{
  "n_head": 6,
  "n_kv_head": 6,
  "head_dim": 64,
  "d_mlp": 1536,
  "norm_eps": 1e-05,
  "tie_embeddings": true,
  "init_std_qkv": 0.022,
  "init_std_o": 0.0047,
  "optimizer": "muon_variant",
  "lr_head": 0.00573,
  "grad_clip": 1.0,
  "final_lr_fraction": 0.1,
  "batch_tokens": 65536,
  "doc_mask": true,
  "steps": 7937
}
Each number is 500 + 25 x the weight over the matrix's rms, rounded and kept within 0 to 999. Layers, rows and columns count from 0. Numbers have three digits each.

# layer 2 attention key, 384x384, rms 0.0513, rows 78-150, columns 192-383
514510464523476501526494532501536545494505478497564504525537520472490477506470537512523488511438526514480460494562517535471512511483527443507507513476500500467523505507497511498471518466501457546477529534532497485489537467501485505531555490480505510523507500474514485544517495456474480517496489510546481505503526509520506494484516552498511514502515537493506531526471517465440482481482532494497500478515552491475460511509478509518478537527477485508529477541499471549510488484523527467537483537557514500518466502542487492484527531494527454502513527476495510491520472509460469489
547441522505545505504505490510514481485475479480510508490511505477495484499484473487520522447548452503491496456482562521503525494466508508511486491475496470481482517563504494475519513465489515496528480510508525516504488436468536503525527509506491472491492502536508530515486479526495526501542495503503528497557505507527509476513499477481519517510477468522503498512509531497487486494504505496508445505545584483487485460507481507499456518533533463510544531509504487432494490487507507511494499447456480495490466479447473530520489484471466470486502491538459499539508500483473573528
528508491526495526497497471496462472506513524509527478485503463510531469525511473503462504519520502512547499448500477499502450482504538475503535512550442460501510500502497498470485547465496544503491469517527528516528481487495478536473529492534458528510482515509527491464495493477477528473488501489502480528522546554544532487519483521543497493522529496504540461502501497543477534493532518499503472516515499461496451461485505511466490530520529511492514511493502493487469530506496489502501493504500499459491477473491531480506537459461515520541478492542461506503463488481555501494
477510527506504499496472522494508537486533509504465511490449508458454507488475476482529517470525510532558498513483497482494494493455528488561508519494499479531502501511488492476514488525480469519489456541453480480479501479490485503501510461501498453540496509498478522517506488548530509479482472455521542507532526489514527519481523517499519487492487505460481488454469486486502499531496548548528515497469523485478510458497493501538483533481476518526515549543514478518503481498491520489475513492504499476478540474511484485501456500497467513521518515496543523526479507470487515509
512502500446472523520500495473492495513463487496509496495512507519527533520501515496488485532480513578527528497515456481516506518507509493463519472496491533505531502483471468495481526488494518485513518519516530490491505481556490528488483517507502540530506505467498489483506538503525479483490497526492496488515475511484517498512543484498474511535481476525531523517502514501548491500513475496498482475490471516500487524516502475503529470470485485508509489489515533545500494502493479500544561511488521470527479477526489477484511494554487469522443532486507485508491511502489510499
524484511561516475495490512535506499504515466516514535495476509506487510486529452494495491492481529500462506503475534523485520508495486498521467507483558482504499521507457498482552458498483508466523484499528501497507522488485497467486504508528489498548509475506485487527499485513485500484496537498515515496489521520523473459481473501493516510485495479493468447499511528484475479518492497472486481509535531501493527501553482526479501489502537512491497526490515491488467485486534525493470513488511483506488514485475505508516483487460510505509512535498521511495493544509524520514
525565480529489488523507515500500548473459505505454487503494482504498490511490505493480484537519486502453488503522512504517530514500505480510506467524496499499480497485497532524514510460501528518521539485494537466497500527531502505544507520462528507475516510529501507523511481505496475497524489533515505491507528489499530473484491507521506487485500489454476526448484481490546478529495456515534484491496511505473471493554492435507541495434455490512518498506497497540507495495492492488496516470490495479499517472484495515497481534481478512478527502478509515487498501512499460474
507558511499487509507584490523574530510492511495518434488496500467517499523503482508538489488503518517525525524504524459511473513460452493457487494542500531510504483489483480465513535486477437505453445534520488471510512455530501514480453518489510510480471509488480469459494509466564487478499515508508526468473462523497490504506518505491456533442501463489443474473520433513549476495525495518497506512465575496498518488530499475476447503483498460509489535515478490511476488495492504540490524480476463493499568498505518459479564528578565508531480472538488466542476452491496490454
536467495451469511469521508500492525510524493544510489491491500470481504483512514491529484498480532512505483496441513487510536505486521515526517567473507493486469502539502522526512482478532518489500526445500504530495537484534494462462500544501506490476440504520494458516483486471506500493532513492447540502500548517455465522520489508497517486510540499506449535517537442496465489547468461491502519488446529481515467500461527516509510517486570493476533499500488521457515543508442497485551500488535512487551486464546493503514487512498474506503490549511490486510525518534496503483
530458485516491506509529399531518504525527459492483507519537499471497498503526429533511510467532484504533457506496513481490493504506513504520523467513492475492490494511473529526492496529487514502516482491505482501492491459530496462482477468500503479456523530527463485466495477502531492502512518487517504506503524491471459483466492531491491471471501481511505493493502477498521525529501500481483539545485492495508488507507490515493482465498531500525507492516494519506530514489505514515515495494476499500467505504467532488489526507493498489482501504506462509507476494487518467510
502520476478470534496490517505472491516548528495501506504505494500499518534486473521491495537519470489492543489494512479489520509545506476526522483523464528529519500474497509519536499487567436479502501494482488492495496489531491489501503485477529489479546516446464478519493551451510533483506514500520499513569510515487468485509502490484506505486506484512505490529472421521498508516509474483495481532449492506509526513554511465538496489482506502536487479484446504536545516513493516520560498501444481472523505483532508496457457504497503492480449495496491495530495530486478474490
554490518510531517500516464490492515508563484504450501488509489517498543544481486473535506485501492508492507486527520462495494489509465536549519491526497486470480543502474506519494531493525490495479486499494499520490473517535484512506532480506480497522496545481497501509512492493517515489488502490479480528490501509509506493500492519524487488515511466491537520485530480504515506541533510540501481476499460503498496505533506531496455457468525481483537568511495495435542530462511446498487524502488457514498494503527477500496493514470450481495474506497511492483502530535531521485
510543506527469494471495552519485456462543504482500558475495522526485523489442492454530487519525503515530535534507522489507507490527467504493476540445518515517510518519499515539524492542510492484478514492471485510499502515518527524502494486498493543539460523487467498530492501513534484505521481522505491536518519508499476487510546452506503495518535537480499480506499453506483513503506473516511488516475529478494492527524517465506503549496503485510514519510525514449487499485495482494500489528527478443509469462500518458475534511494469488528479504458468480476469531477512491490
549523539505523485492512528514495509517511475506520511477521479503499502514504423485518495495505550586511503456520511488502494483468529498520500493507505488464500527475485513458483471458504525526506495502509552490520512494536496494477489527546489491526460532505511483462515478491503469516505494482496522486508457482506529483523492447483513498511495486482514493489475517524515471523533506464522466503507509535533470513507514511499482528474469462499531492487492512492479529516489519500523542485536500486530505479557466492519518511497456458530515516489471462512499505503534493477
488540506504510505497541524461501465487525512501467478549485479483503522505449571516495507532519499511518530540442515514472496496492449508580491539493524531541515477511508500472520482483488466464468492489457506506504512515482525530506472458518486472503494480525507496525469483533490530487516502549489478505496531466498489468493501495505497522520476463544460470487522458515490533475485485537464497485476529470505488486479492451474510524515471506491472504491578512483482474543509486469530579513473471504518523506492490527491473461489517523472471462503503491518499521556465511461
494513484465497477492524460490435510531504497498502463511530522511486502532485480448513533485488459498468466513491495531451488494489482520520515469542501539525514506478519522529515471489513515531461504570534507501478521513493495505493480501496537484510492481474522511524510500500494510500516523484525492475526480514490494491480521452505495520494508537487471513501474470537526494521503524516518481497481485503494477540504514517493551511528489467496448514495485526500466539542507466487486474531505493559488466521520495502506520497555507476476453526472526462503492511487502493529
494468501484500531526501481490506487491454469498493546568489518487517503512527506495517520454505452488504483483476470448507505467500500478440482437506467505488498490481521508526458508501504515508514504497501521485506533482529478498503515505495513483542521473475517533527502494463476491473462504523499489506488477455494472528488496493489499514506525524472514473498533485470504461499474502511502503514491529479516464493495485498480486560521482486523492522481504512480537536520550488466541516471490495497484460500474472503500507537517526479515474452509483506517512480498512496509
528483510514503498514521523501525517511475497545513458539529435470535506536493546507519553502503478504485477484492502553502480492520505501496490476548604503479465468497481538495500522498524480505518498515537501480498522472511477523469531490512466546488509487539479499511506479491516502476468501468460494467487502495508504473502522529503524481511494520486505529505505524485513472490492488531497491480497480456458498556519484489484527467520518516496463496497487527473485476526511506459482502501491522514505497502477502506513452496464523513454462548530510485484490522516472505498
467461555518488533499488510551508478503528548460516542490507500461499456510501471521541496496463489506534485532507508525488492494496531503514465500454502472520489479509507547480523488489489457516543476465520503483508483502446496510483506506485470436513487520489491521492517530472527487536493475494552514477535483533517499506517484480467527510497540491511504541524538501495473499481499530514535486488516535468489483496458501534538469501558507439466513461547501525523480529510491548492549512479436525509522485522539454531519468479469442495556515508502475504514522504527490515459
512512476527523475525523448492491474585500462502482469497489524548449525480515512517509473472540522500504465470467530491478460520494499543512506536477504498507531543488470476487526484541462515485464415465500482493500489480516478443485472437485469502516458530514521543513524523509478544516504505511501470502463546479501464480489519517515510487532489483523516533458504491533518516513494500541501501453453529461480529554502554502511511491535480496497486482538520509517528485481544484511491496554529525537502477532537514478459536470485452507504501458526484507513510528532490483468
513489490512504526498484487484505472529520513506502496512522495474479483505520513478482548537522554496502490495480540503498443498471480497505502519467518521496504523519460538568527490569482504490485537540487543505488466453479505466476493525511519550458496497531500511525519452460473495514464509504518526478521443494496477520484521551494488510516468473517508511497484474510536508490508507492533524540474465511507484478452479477516508484499510502489482477446515453503526500484482526526520500440490449472496486509532492501517503468522497495497498482481496552491521482483514486498
491469483476466470488493458497511494514507485492548541492501476503505503506511463465512517464496488483484521495482499483502490446449477513431537482508509515490538473477499495509500505497522505451526502524506530543505506534493470494468497497494489471476538472497488464537507505499444487535499497500506475510498515493522511489497474570481483516547500461515530537533522520474474446487521510508509510506582510546518517496505467549478495474531508495490514486462464496488498527539510456512474480460502463499519516520511530510510541532497504502422497508517494521544506510502497559496
535494508477501506483449479521461450495505464497460469505456517522463534489500543487492496528486495458446481515515520481488529499462512527484503472532477476515476498524507532482505482487515501497512516521507509501487506508492483486493472496523515469501480511470538499525513507494477540518485539489527559470467554487512508493516497510499512523493448476521481516512488465483513505488473462530507530507504503507482509494464525515538522534526488500476512485531506539478497499512449506498483455519507525545502455539529476516467536521472483508520469517500549448499521539512501564438
525455469499480514549531508522488517496487468493521525473504481510496486492508498509485478501452518458479524514513531474520549518487490506550531471466542531498491483506475458476492503511516536509504513469504544462496506473512497489531522486464515512496502482449483496509527509500514474469500519526481508518476516508490506510526509463516541506484474475514498502463504496503533523484465479472522514501536480492490493526518490490490523493516512503515546520521492474495533517496539462516501529510496490514503476497505497474499521480567540496518513498486500474515509484473484512497
504541457519428488499508501525533529498512510529505492524489509504447495498493537482517520497507497510476479555497490480520547485526486468478478500553484548515491490441542468490502505446485489500494484508512534452527527525516473548508528498511488513472508490515484494520451502518513459463542490508498500516502493505523494481518521537485523515518499518506490449459509503489527487502482490493499509522510495506534495483492515532501471478467531478458481481470510489465500511521512532476506483493508486524520499472490524474476491524507485525481496485520508526515483475531490512503
536512506519465511507554524519491525507527470511434478496497521483487485466448518510488495507532475486493513497489554499514486479491524496499481526458493498480496478522493465496458536464528487485495517501515512501496493518500496484481529534468514504544518504491494492503501512515504501470491516509521491469491520503501493527500505482517524481489487481547496492532492485558481504486515493470544525514494484475467494492483510498485505472524553513533517513500495468486490517521468499495457521494496463488476528466478468498524490504525544452553536512499493471487503523508474525532
553510496491523522518492486446462492518511510492498461531505470486500455542485482505491514534489469503482521509480505500510504487476495514518500499495532490514517506512499478500498517532475521516448501482546476498524510510460490455456491515510491479503475524500498493503505485495500492493498516484466464508482541479494508459514482485558506486483462479500466516516458545513530460517518509512524476482491486500480521530494484564480539498503508515515530479518522503484524486537486516502513546539539516505485473464517468531529495484469510540519516507510543475530539493499437528515
490496493493493504474512466489523523503496481498514452491482479545495486501508530494490540476529530512473478509492487516524467508492507491431504508491500463530535528497498478519509529540476513490522506516459459532530515501475463525509511462506474529477507516489482534462517474494452511506487502500536477503476539518488478489465530494483494507504500517497543469526459444470495496499530484496487490488533510486496491516514551469492541495539460507511493497463472491484522466480514443491517482510493458498505516477495501520486495506529536500481489490511451506476497498516501521506
459482506515493501500435517554517500447475506505493517511492493497516490528508459496459502520505485491453490476520529500505489448479460478488506503534486496505517531552490515479512497527487478477523540577539538500536539508453508521483496503541491481466478501509492510451520494443488495540502479483520555482519496494471529528494494504510540534502485504517481519530490486512481470498500483508474512493531503503473510489513481479519502511532507527496489463461549484490462506528492516521492479502464500460520495485516491498518480477467486501489518515496488530456548496481535500507
511470529499451482490517509486515538501535500452490467506502475501507502500460473482464489516476513527457486500502503523535540518510504508512467506472468460468516477513508464468471516467477540510512556525527469532470488511486502491518500522503509518522498476507537512500471481519509486518505467508468527479497467496496495533471506505516528541522494529483531527552480480506482480505501512476509498497512493506495507470525544530493498489505482492536528518487509493494487488487487478494488511514535493503511473445519475486529501512529508465479533525492498513438496512546460483536
504451479494473523502506513512483476456487495470485510506469505498536514456457544492517480518499478479516476531482492494474499526480508521450479457465523517514507469468487496534520490514516474485460519491424475499510472514520540506539509486461473503441504488490509492479515538490495504517496539483487493510503563474494485541483533488488534445495496539520481527476514511483484536483533498489511510509483468461499509483488476503520522530499482516515489533484468510530534489517541471506487508498460498533500515463499538484504517532569494457446493477510468533494482473531500497475
488540525477452485500499477508522534485529461493508505510508475493531511501519534494504477511456504500491553484450465526484545528477533509571476530507516515472519507508435515506496523512520507451518472479536520574501508507555545493472479507514525491474542458511436462483535483515559484483498475494425479534504509526506463489519522532517525492529497463514491500481482468489462489518478532508483465502514524487460524469464465489498529530491508511535516536531539506500484506527547547436536483502469482436497533489459549517470469463522497524503471500502512534511489502488497481532
441434500502491513500554511527515523456535489518504498554486513480522471467500514484540499475502497486514481539455482472515487525483487471495516483520479512476536513465469511516482522506480515488538476506518494485506504519501477519494527465526515530479461555471493492475520483492531452501490492498479550492480492520510513515521521526486518504474501504493486507495517458481460494499511548501471507520525537483544504487504457501542530525503479524488473543484467468472497464506513511493507505499519478458490492486517461518522542546553484503483468502492509545537474479489482502529
456491479474514488460544509487496537489473530491537492498505513504490512487471480538483511513486492499514521484525509553494514507485490479513503500541503505561491501493525460518504510461518499503488495544546461540495532504495523526484519479485538468513536503501504503514481486494490524513495508502516474496499458510520500475495473507452526468506526510481519510495483504464513479458488490516444486471512572504499526504563514520485500498500487514492503507491470485521498492539496527476514520511527515513497456511487468489510499504525523501503466541494501467436527544514536517501
499509515475460468526527504452509489504498518528448514539485463465507492471500509492480496523508480493523473463501494486531518537516523480497493509530506495546547475508480433497503549475507499504476528494508485514538466494445457514482465496502481481521533492466523468508552541498464523502500537510504515477474485485524506514482508525498531481484480480552479506503491545513493494461501497534496546517487497473473526478467531506519529513497521517527514529522513481501493471538456544474502539506497522488518481470495495530507506523472495503515504534470517507488471546500517475487
482536469549469489478450489485521489476506502535514551509527514483473450478469544508493511539495508524501532437507503515494471470510463489464495509498509518472513518506539540467502490514496493521499550435508556480505488510503514517487483470488483505513461494478475520495481518500497504480530510535521501541548511472507493508537503514512511516504526506497516485490486485514492508479522497494526527484486505484504471500542503494484504524506490454485479500497472526519539464486494504508488487499486496485495485481502535452498525531498502508501502505499501548487536498507462477521
485554487489526502525511593473466512474455486499476500480496516488528462485534533529515490551533487507515510522516477466517480473495489501493461462490434505489501468532498523515500476518498512499542464470508471515523529499514513507478520525511479493495475524498498516499475529467546510509501504478508483471512487515465495505526500465487474505492499485505491492501487488540464486478486481503499478465532485512477487496464505488504510497521457494496465480517494515487452455464453494523514481457488510489503529534462487515484492516436507523498497532466512463495488505519506511435
505520521524491509485532491501513502532509556507481474502529509476475514512505496485506483515505496484517461495472508509519482482534536469492498528441515505541468548500510497516521468529500541478483527498513475472502477518518477543489456522468467518510498495529511496493535475526485498530511502524494482492497450510503483496457536518518467435517552509465461468475501499501551508518506487514488510552476506494483515514534502495522481511480545488509469516475507482529537525497439497546508529515482502514496516494465498517507518518476492528534500522516477507486427503490509475511
499510505483517500487522521503500515466485489497466477513584501493545453496463435505513547501520496517477486463519541470500538471561499516545488515523485489471511477454502491449495497514509482512513475497499507514527491483512511470508520507492485525489501489509479491528478499538498538538483505497528517493503546494511488525499511499511469531480504505467487490467488492530458452513486483452503483496531478500490495473521524515479444479486473514514466492524525455527497485520487510504488505497513478531444536507513507536512482525467486498511496494493482523518483501465492524470
541527500501480471449528468511508490522521477488499518522505460485514503472506438514488519500521506522468493495466509512523499499512493503494510519533562472520517498521514485496503516477518506493498452509524487480512525522462504517485503529478480512520512521498520521520532512464462517525495511502485478537503549470483480489488510506496482481552520475488496531472484536527447494483524494498495510507448500498485489491509476495473557489537499514481501499470502472514476474514543492472454456508499519494499479486508529507513503480469463521471510511522534471447499495502494528499
481528513486473484481530492504512466484518496523468498510458496515504519497469509479471493501499523497505521508496497504499506507532488500526507481479456486518489507471512514514542477512516496497525493448508478504478449520504454479500463493484467547484517519505493528523486471489508488485529509527463503550456510519492489527488460547525504477513528546510517486547493481481515500448518483485530518581509488482485504489517527481512500512507532542485497541464492489452510511519501429515458530519488501523517512475522481536524489531526515487494511457490482481507492495515498500492
508533489490498496515510490519461521477457516519452492492517475479480507462515507480444490488460520523510518508506471498522487469490511527506508498468508559519439493466522492508489478503526498496532477492490496523499503487496467507503513511476535463499507500537486525494502514522481535497488508497512496513498498490494524485498460488465531466479570499501516515503524479469515517442549516484496505539498449483494479518515501500485520486551462529472492481524496461504524510528494517514479488490490505517505502520486526511517507552473507503521492526467497490510494507534509484485
506514536463499508540504487504531515460453457518489521528517503516477544467544497524496496461515436489467469508503522501454511515508505485476498500528494500481513478504482514496509479449513476528514503453481540482487503480487475493512473509504489505466561492513497485520519491502487484488536508471510490475509515479521498522499434502496492509520468534529487512505512500478480489544495488490489464491528470487505481508504514485541510511528489506499528467488527491488507504530492463547501503458487478493520533523515490506452472531520526507512485514512444481519490495492467475473
470512482506523510458532520524434495493540476495458507503480520503464536485463465517517442512506507465506502521511555488508536509556492497481525492487516494519540527517519496482488486507460504467472505497496532459515453514493523498531525518492505520506510513486480475507487515477502472457510471548513536477516455484504473483474507465516464514488481463507493511461493497515501475514521503543499482512530429528529524515505517508489502550503527491482484524456515502488485472499500538491459498540485493485526510463506501502507487528456511534511496519446480487567514469492471495513
487494521510471503492519475544502490464518514461525504487499485447495493523458485515502483453498467501467506512511516515509532516495508503519556476515507463546505497475513466511518521493535512501533450476460539390462451491457521477531512521509512492480527555470488480471462511521481478499487474479481469484465518466498505508517452506513523520517507442530512477536507493464536496472454508486504508513495531491521480458501502526496517526516517516507503538479469495513516507538541471462545513545452450508508543510479500506478497527482518515478501492512477526547511513490444461502
468513466508509453460527555471505463514498488501492515514509472485455541519572547495529557479510479480504522496520492530495465513513494502512474459527502484506475530446510486524517460498508471491473485490485488481527510519478482552510519515529474528515484510467545479485492514509504542497508500481446506546515502489469491522493483468525531543495529473529490519528509521549486560523495482516489503500491524496500476466460548563487520496514526455477472450535478516471454506454454480472517494480471512526453497517493493488484527505495492468484478517510491479516503506493510507527
484500509501494508530514485470502525489503528477509452500516498508505495485472507499472478534480521518476539473499456506531460501488448532486481490490498540531534492497455502514481518502494490528493484469468520501498485531478499488505527465479481512502495492493477439473500475497498491498499538520501466506527507493468511516524498521500493497491485483534494528489491522500476535509535511515489521474512451496509483530483497510448512511535473494531512467518515512479505477487506504508502507540500504487519504511482480505502473471553540517473483508511465489453509505519454506505
470494463496487509509536481449525473473492471491475507540475464491508518492443494492492499497517486497480522515468511514500525535535484513533499475487520510478490497531502491489465484483474523487476490495516495498484477523474499468510537482465497508561513501497512531512510497535515505508482459552444477516544477504510494543510492506485490482565506515476549492519507516539494500507526481569512511522508563511482476483521540436506483522480512463516485513506506480492523537501496486471473523486487516508489475508454473517544485489499484498483501477491492544482468506510508489505
489523505532460543491512513477505497472535487465501504482457489497489550470499529458477562503513524504527467492535519495504508518501476521484472484491537530517518470514450542511460487510474519511509527494467515527512517516485474493489513464510535500501486467484500504521526533509485495486501519501477483528472493491472498482455510486486530515522515497515505512518500477499474477504541507469470521534509478454462507530518466544524542541478512517461487490489478499541484473469488521510453442519491516527547484509482528488508468544540552500501507532507543445496520475547546499504
444497464498470489493495528504518483499500487495524522519490491531494508457452497501512513541525509499527505462488438494497505487471500514506463549527500563540507516519502492519505491482505527533538524519493491460481487491491508542484530467479464495454490526505489496529533516521557483509526504466474505501529504476486493492493516545504497500526514517468502487472499507472466489506517520517506509478511492488499468499524530488521509534480534517495471495493531519507538538511506489527496474469458507454466525488497488495498522508493489506457485514512506522504479483491453470530
502493488545469528515483496476463498525488505509521473530522519481519498436499513513484496474526455504521481473502469470507549500544520493475490502499483526470509441536476520551503490519543485473488553441572494474485485451516490518459456451514496513511518487497444504514468502464471527504468481512502471453450523480503523471515515498508452498496510477499490486561475499480519511471485505479528485504494506487500500505497496495466484515444493526497469522527528485545489523508521536472490522479539490518494470466521477513502489481470504487505490514542503537505523536464455437470
457484512458498493494486541495524460545515455527549570543535537498488497448472492473511514447459469496499508482492500505501519504502485516534515518505503516427484483545554505497542486467490551469498501503544509523527521503530557492542532486468499522471535435512471442549521473518477505514419508507518477560513505528556466459437526460544498513562518500460537453468490565492449541480467479529474520479481501471450498496533425531491510529487500542489432462478487514470529452511499463498527449515490486501470501508527509433489491481507476517541500504495522528515482499557488507507
469485461479468530476502424559435511561445538446525458499452435522513473494504512551442464470474462403567482561551539505515441448534520556503437492528534482461496493502483483499492484502491473495530496501465483463512535512528506472483516521507480479490511485532518500479503502514514489482434459466519524481480436503529501502495529577535503523472477524495474471502482532480449491488497500522517528513522433466529509501510446500558577485512489444456507496504555497533521539464510484515506524494559524482443479460526508510539497571500478479462493506490525513563472520470477475548
482477498453474532446543513512516468525493491464460499535479471500492537518543479448483511522482486541468467473499489488539496522496496496484466527528516540488474525501519461524443482511516520463487551507483445487503472460518507470491515497480535507511447495517507509517489526466540514551490525467493474506466480479526474541464424485528508539450508491505498479501514547456505491486529501464496504480529447452576481502464469543526499445491531535490481464542567535499500510506470521538488508505518571463438544532488477530540503503458545485528553510517482471488451475523434522501
492497515542456490480500490488496528480522482513482491527489491514523560521557482508507481480481498519483459506457483524527491483505477514493518516530460485491524479462498511492507458533502536475502508515484470500486535497473521516494478504530494498511549518533494471474520552532470522552499482483482494543506487463532484516509540527510497496471513505463455488500489515484487495486544505512499500499525497529521511509458515481506513473425515499481550493494503516501487511509442503537528495512468501496538480531524532455469465494510513484480504507502523502555454527477480531509
464482484519536484510490512457481502504503457529544469493471446469501471467465414511520503520533431529505535464539511485538473456507513488502521525477545456490495485542534518527530542512463486460516528473492474512440462506508545488479514519498528504532494470516511541481498525505474501478444491468504520492491501517518473489468469498496507536490484463515515526560481550490492501439464503470445484494524519484529519479485527499559503490443533519563479502482472459500455426555495524517503456559479528512480557483490505527549518509493508545557549514537506530515431493515517493500
540490522456515465516490528547485513479526550494545438490495522485513515444480501549503516521506523460491490499525494526475443436494482492485529517450569554476510508466534467529498462537452524519509523480503495535492498471499530448494513547458517538522505507589503467489531506537563557440502511481506506490487490526493490450478507529491510534532464504468476481537475535509474467464548476457505492524461543469474477480475539433498499510537483515509507503460444499501504543468488447528483490533549557555486491419536493465509505475525501523482535509485476498518466490526555487515
521526518495523487474471479507490479479506483508560525448496487492527485529456445505509489471455510539484479490564480467467473456467430493531519494561566516554485486506479493542538513435521468528467495528478477442492514498516487534524482473515480540527455466534510470486523532525490451474502503520499496528508534429474477491538505512500505529540555579459506481500482485527524518522470515544492479513473445452455545493556494526509502526489499500541491518476466495449533473512492465530478514496489527516548469482508485501448549491492487530468464530484501551473489489505546532518
471391463478503454529490495477545537487493530565511485532502512534524481483487484543497493494508509517513513450486500525471495456540514455538505495504485526487515446518490495515484455515501543522523484508524474562503494454497493504524494498508533497492513489477514535467447516515508472514507476500548475535558514468491464527516516533462519524459458523464497494534517468520485487514505529470513479475499564522473501524485506502521495498462521486466513526542510514511504462570496484480536446500511490506423512480470552487492506497468468494475490509497524505480500458476504480510
443536474565503526481415492483485491401494529537547476522496476471509438451479487456505528551516487502496470458512474466530465497515554497438492468496551479496518532547543546516510522512456481465496498450548546510449435489475526450519539517470516514521538523498488513452525482433503486478458506508465501513501529495525497476557561516519490559478464493498479482479539513458534525520515503469549527522507454507568553494506504542487535514526471514587511482473571499456515553503448511489514471504546534485508537495463520525514485484484551502533488605451485476470468515434433497468
542476455460509524476522539505462539519548480512523504483525443497511457524470514534467494440523454439491567557514496524546519502493484483532480411444513518513507500465503468535512487519498485473467481502487544529477518462510493507539474442486470466494564540452505508489518488497434533497488478519491465535539461533484478518469484495442502446486503492504501501492499532510521503519488511515483510492541492459481462473491469504521498598565576517501519527538540497529504501507496477468524513542488524537531462526464539508514469487515482451475530497477504519480509498477494493508
455434489497425471468486519502500473520490539497497494496490477481503507466500480519443485525586449520508517448493505474516539518518487515465469494453543471487499462537471489446506468485492544564492489479533524444471509528486469508486535506509536504533509473523507531494493452498486474460472467519542485511537543529528461436500501503458510515480490490516529506502495496478568505486471467547450510475497512513463443533489527542478485470474509532542547435438499533515532458521460515527499505529510465512562472468519521550509500468511503501486489511478532495485517483474495459539
468509534521458525504465540439511472476560506534486516513524560481529445479547487447493503516433500442517524479522462494543483482520464533520469563516555517464499520481518537496490515483551442507474459510530502506521532537488529472497472477484485530495559479486438545491509507469490508486512507511481533454514453504488476520484473526499534527536511541512514531493488499502513415517510522500533510485485507501507495529503497526483542533529512504504531466471502478496513509518483518509491515487508486544471489485461488480522508482498502539537535492484495559493533509455486526499
485514546504487531520507510490523516446510512478503496465497537432516475422516550483525487507510532504534491516538543569520508487509497468459565472491541497548497530493498479523464506523541476524493480490492511423485493545512545522496529547492485477500449478549541507489509460457482479505449444490444511509465505491476512489516487472517518486501502517499476438551543493492492457513564497516484535474503515464495475432459573506492500531543503459465524466495558479564475557488466496558473536485534521516509482507493496486482495491514518486455477519523517493520495454445453503499
519491510509522500481504583494483528485465490503488493493507461495477448563495498470506495503492490529470500446553428512495464534486464502536539524452527527490442504438477538472511464518517522516481519522536428554446504420500477526532528510473467550536560510473496452519481482503492477496503512529530475488497530488507494510520483514479517491496519508526486542469506512553485529552504495524460489501459522457509460463480481532532523519486495480490484567549519483463535483532531520542455443525493535565477566483514502502458504498494521452455529461515497496494511474527454529472
533474549458507507516485508472503521499498495495536533487487485503475479521500467498528522520508472482489495503506541501490536485479477512499521483542453457503481457572489526547537526479509519496490555483522521455501496491515539493519526499442495470510511457497477497504499540485512491475479568481501541532477538507486494479477478524517506496544546493491481492508512496526505480467542482524500557476578488445493508474527534512521522462430450518506479430516520478498493480549482489518540515493467485518521491520472481513533491533447508484504488488425500490513526524491473500488
513530495497497514542493556456495498517476472513477524509494534522451459543516503528559485419522450514451505462518478508508429538495483521498503530512535479527510504480530490491517463430470468482506529482523500509501474460501469489533488475472465460499526489520466546548513499507479499494473524542488487466435438492519536525482419472563458521514522493508500477497537502525463522521497494507481486486533481461494485528471513481530516524490539538461477518495479470469501441549500473505469485477472502545556486486496541486480489491525512502473494495496510509522490491543522519481
521513410516407533504514499516470500569564491463522518476470478517509451512531467477489499497481496500502502496518518480507516492498485439475584456513603467501464505450490450487471531528526530479511464484491498503448454502529571492512486520560500510550509510493537515536556543509495475465500553526494524482520465501526485461546505556524487498462496481525509540535469548489512467454500509482510509508469510439501538530487495497548515490457528505535519469542479439525484508483511518539481476513539445557480503440494499533472477500493535535522505507466515487499485459515512464484
461498477552485519461548557479516478489498480448505548497534488549513510547509506469510492478518532500468493534479479557456498506477418541482482472563531488480471457517518507526501372491514460480456524454487558486460546524501506469520490493489482459527422496500533495526494499485515507498472441506507471530526457553490520532514547465515452483504510554547484523546564507523495478483495477548497512499502503463480474519477513499488505422520553536496484493448508541458465525524481479474473440517482502503449503512507502482468537481486478499491509507509521519440488519537504475512
476464444501442510479515506511514474550549509542420478485507505483485476465491476513537470484487528523508471580525532503504503464504505484523457482481486487519516444566509482503543508525454501495533528494527530475451501512491548478528534496461505511492542490520499554508473506528534547512547512503504511519476482514500496501484485488483454535448474479502492491479493535516462482445505499449486505502504517482516475467526493465448460488587539490519533406487471488468503489509512539531451516541475514477546503475488503502462512556512509493454484513524489563523443474501484499535
518560504458536545506560502538521513494481514468533495497484451491488479423507480460444496518499527491502538524483488477579444476507448521537472484493472489520510519491468513531489520466465512531537459509520482521541502485456519510492515506509490520499522485546496521497536473514451516524523497512510510485503455500489490476452447486522508502492500516494519520544498474527502490516521509524469526484471491501530499489501489481508490470496479532489522531480460461479485503477496501496517499462461456516523552508481503485516563438512499521484552529515487485506455509478515489500
498518500505481483494511486521474475460589519494532468525526525479545469476480550543503509502487477503475467518540479518532510535524498472535511510484473559483518488528429511521470532483467514542582526475508469497454504502549467489472490517483561450508489541474521502524537473477543537479499520452507497483508483493449486503506514543502488542436496503468485502540464511474495506515503471505513454492549499533497529493459530477490492535551472455529499403533476436466474511481491556466530508520467488519482480524509536509502481543506472512560455526486500584456481470480489491535
509473501500565496479456476544471519549516524462522526494511512532484462495526439489507525501489506502478539539480449504514522464439478513462499484513501520527522482533470514520479485482489492555552586501499509489515483483514471494554469529542509507489555526455478468507505532502490508467519525516502538518494519497472491494458465531501543515443500504495484559464550484542535492534558517468485498454476535448534500460484483459508569480481514538484455445453510466513499530532516507482512464505489555489514559502518496532489518552490511507526511514516481549469585500518439548477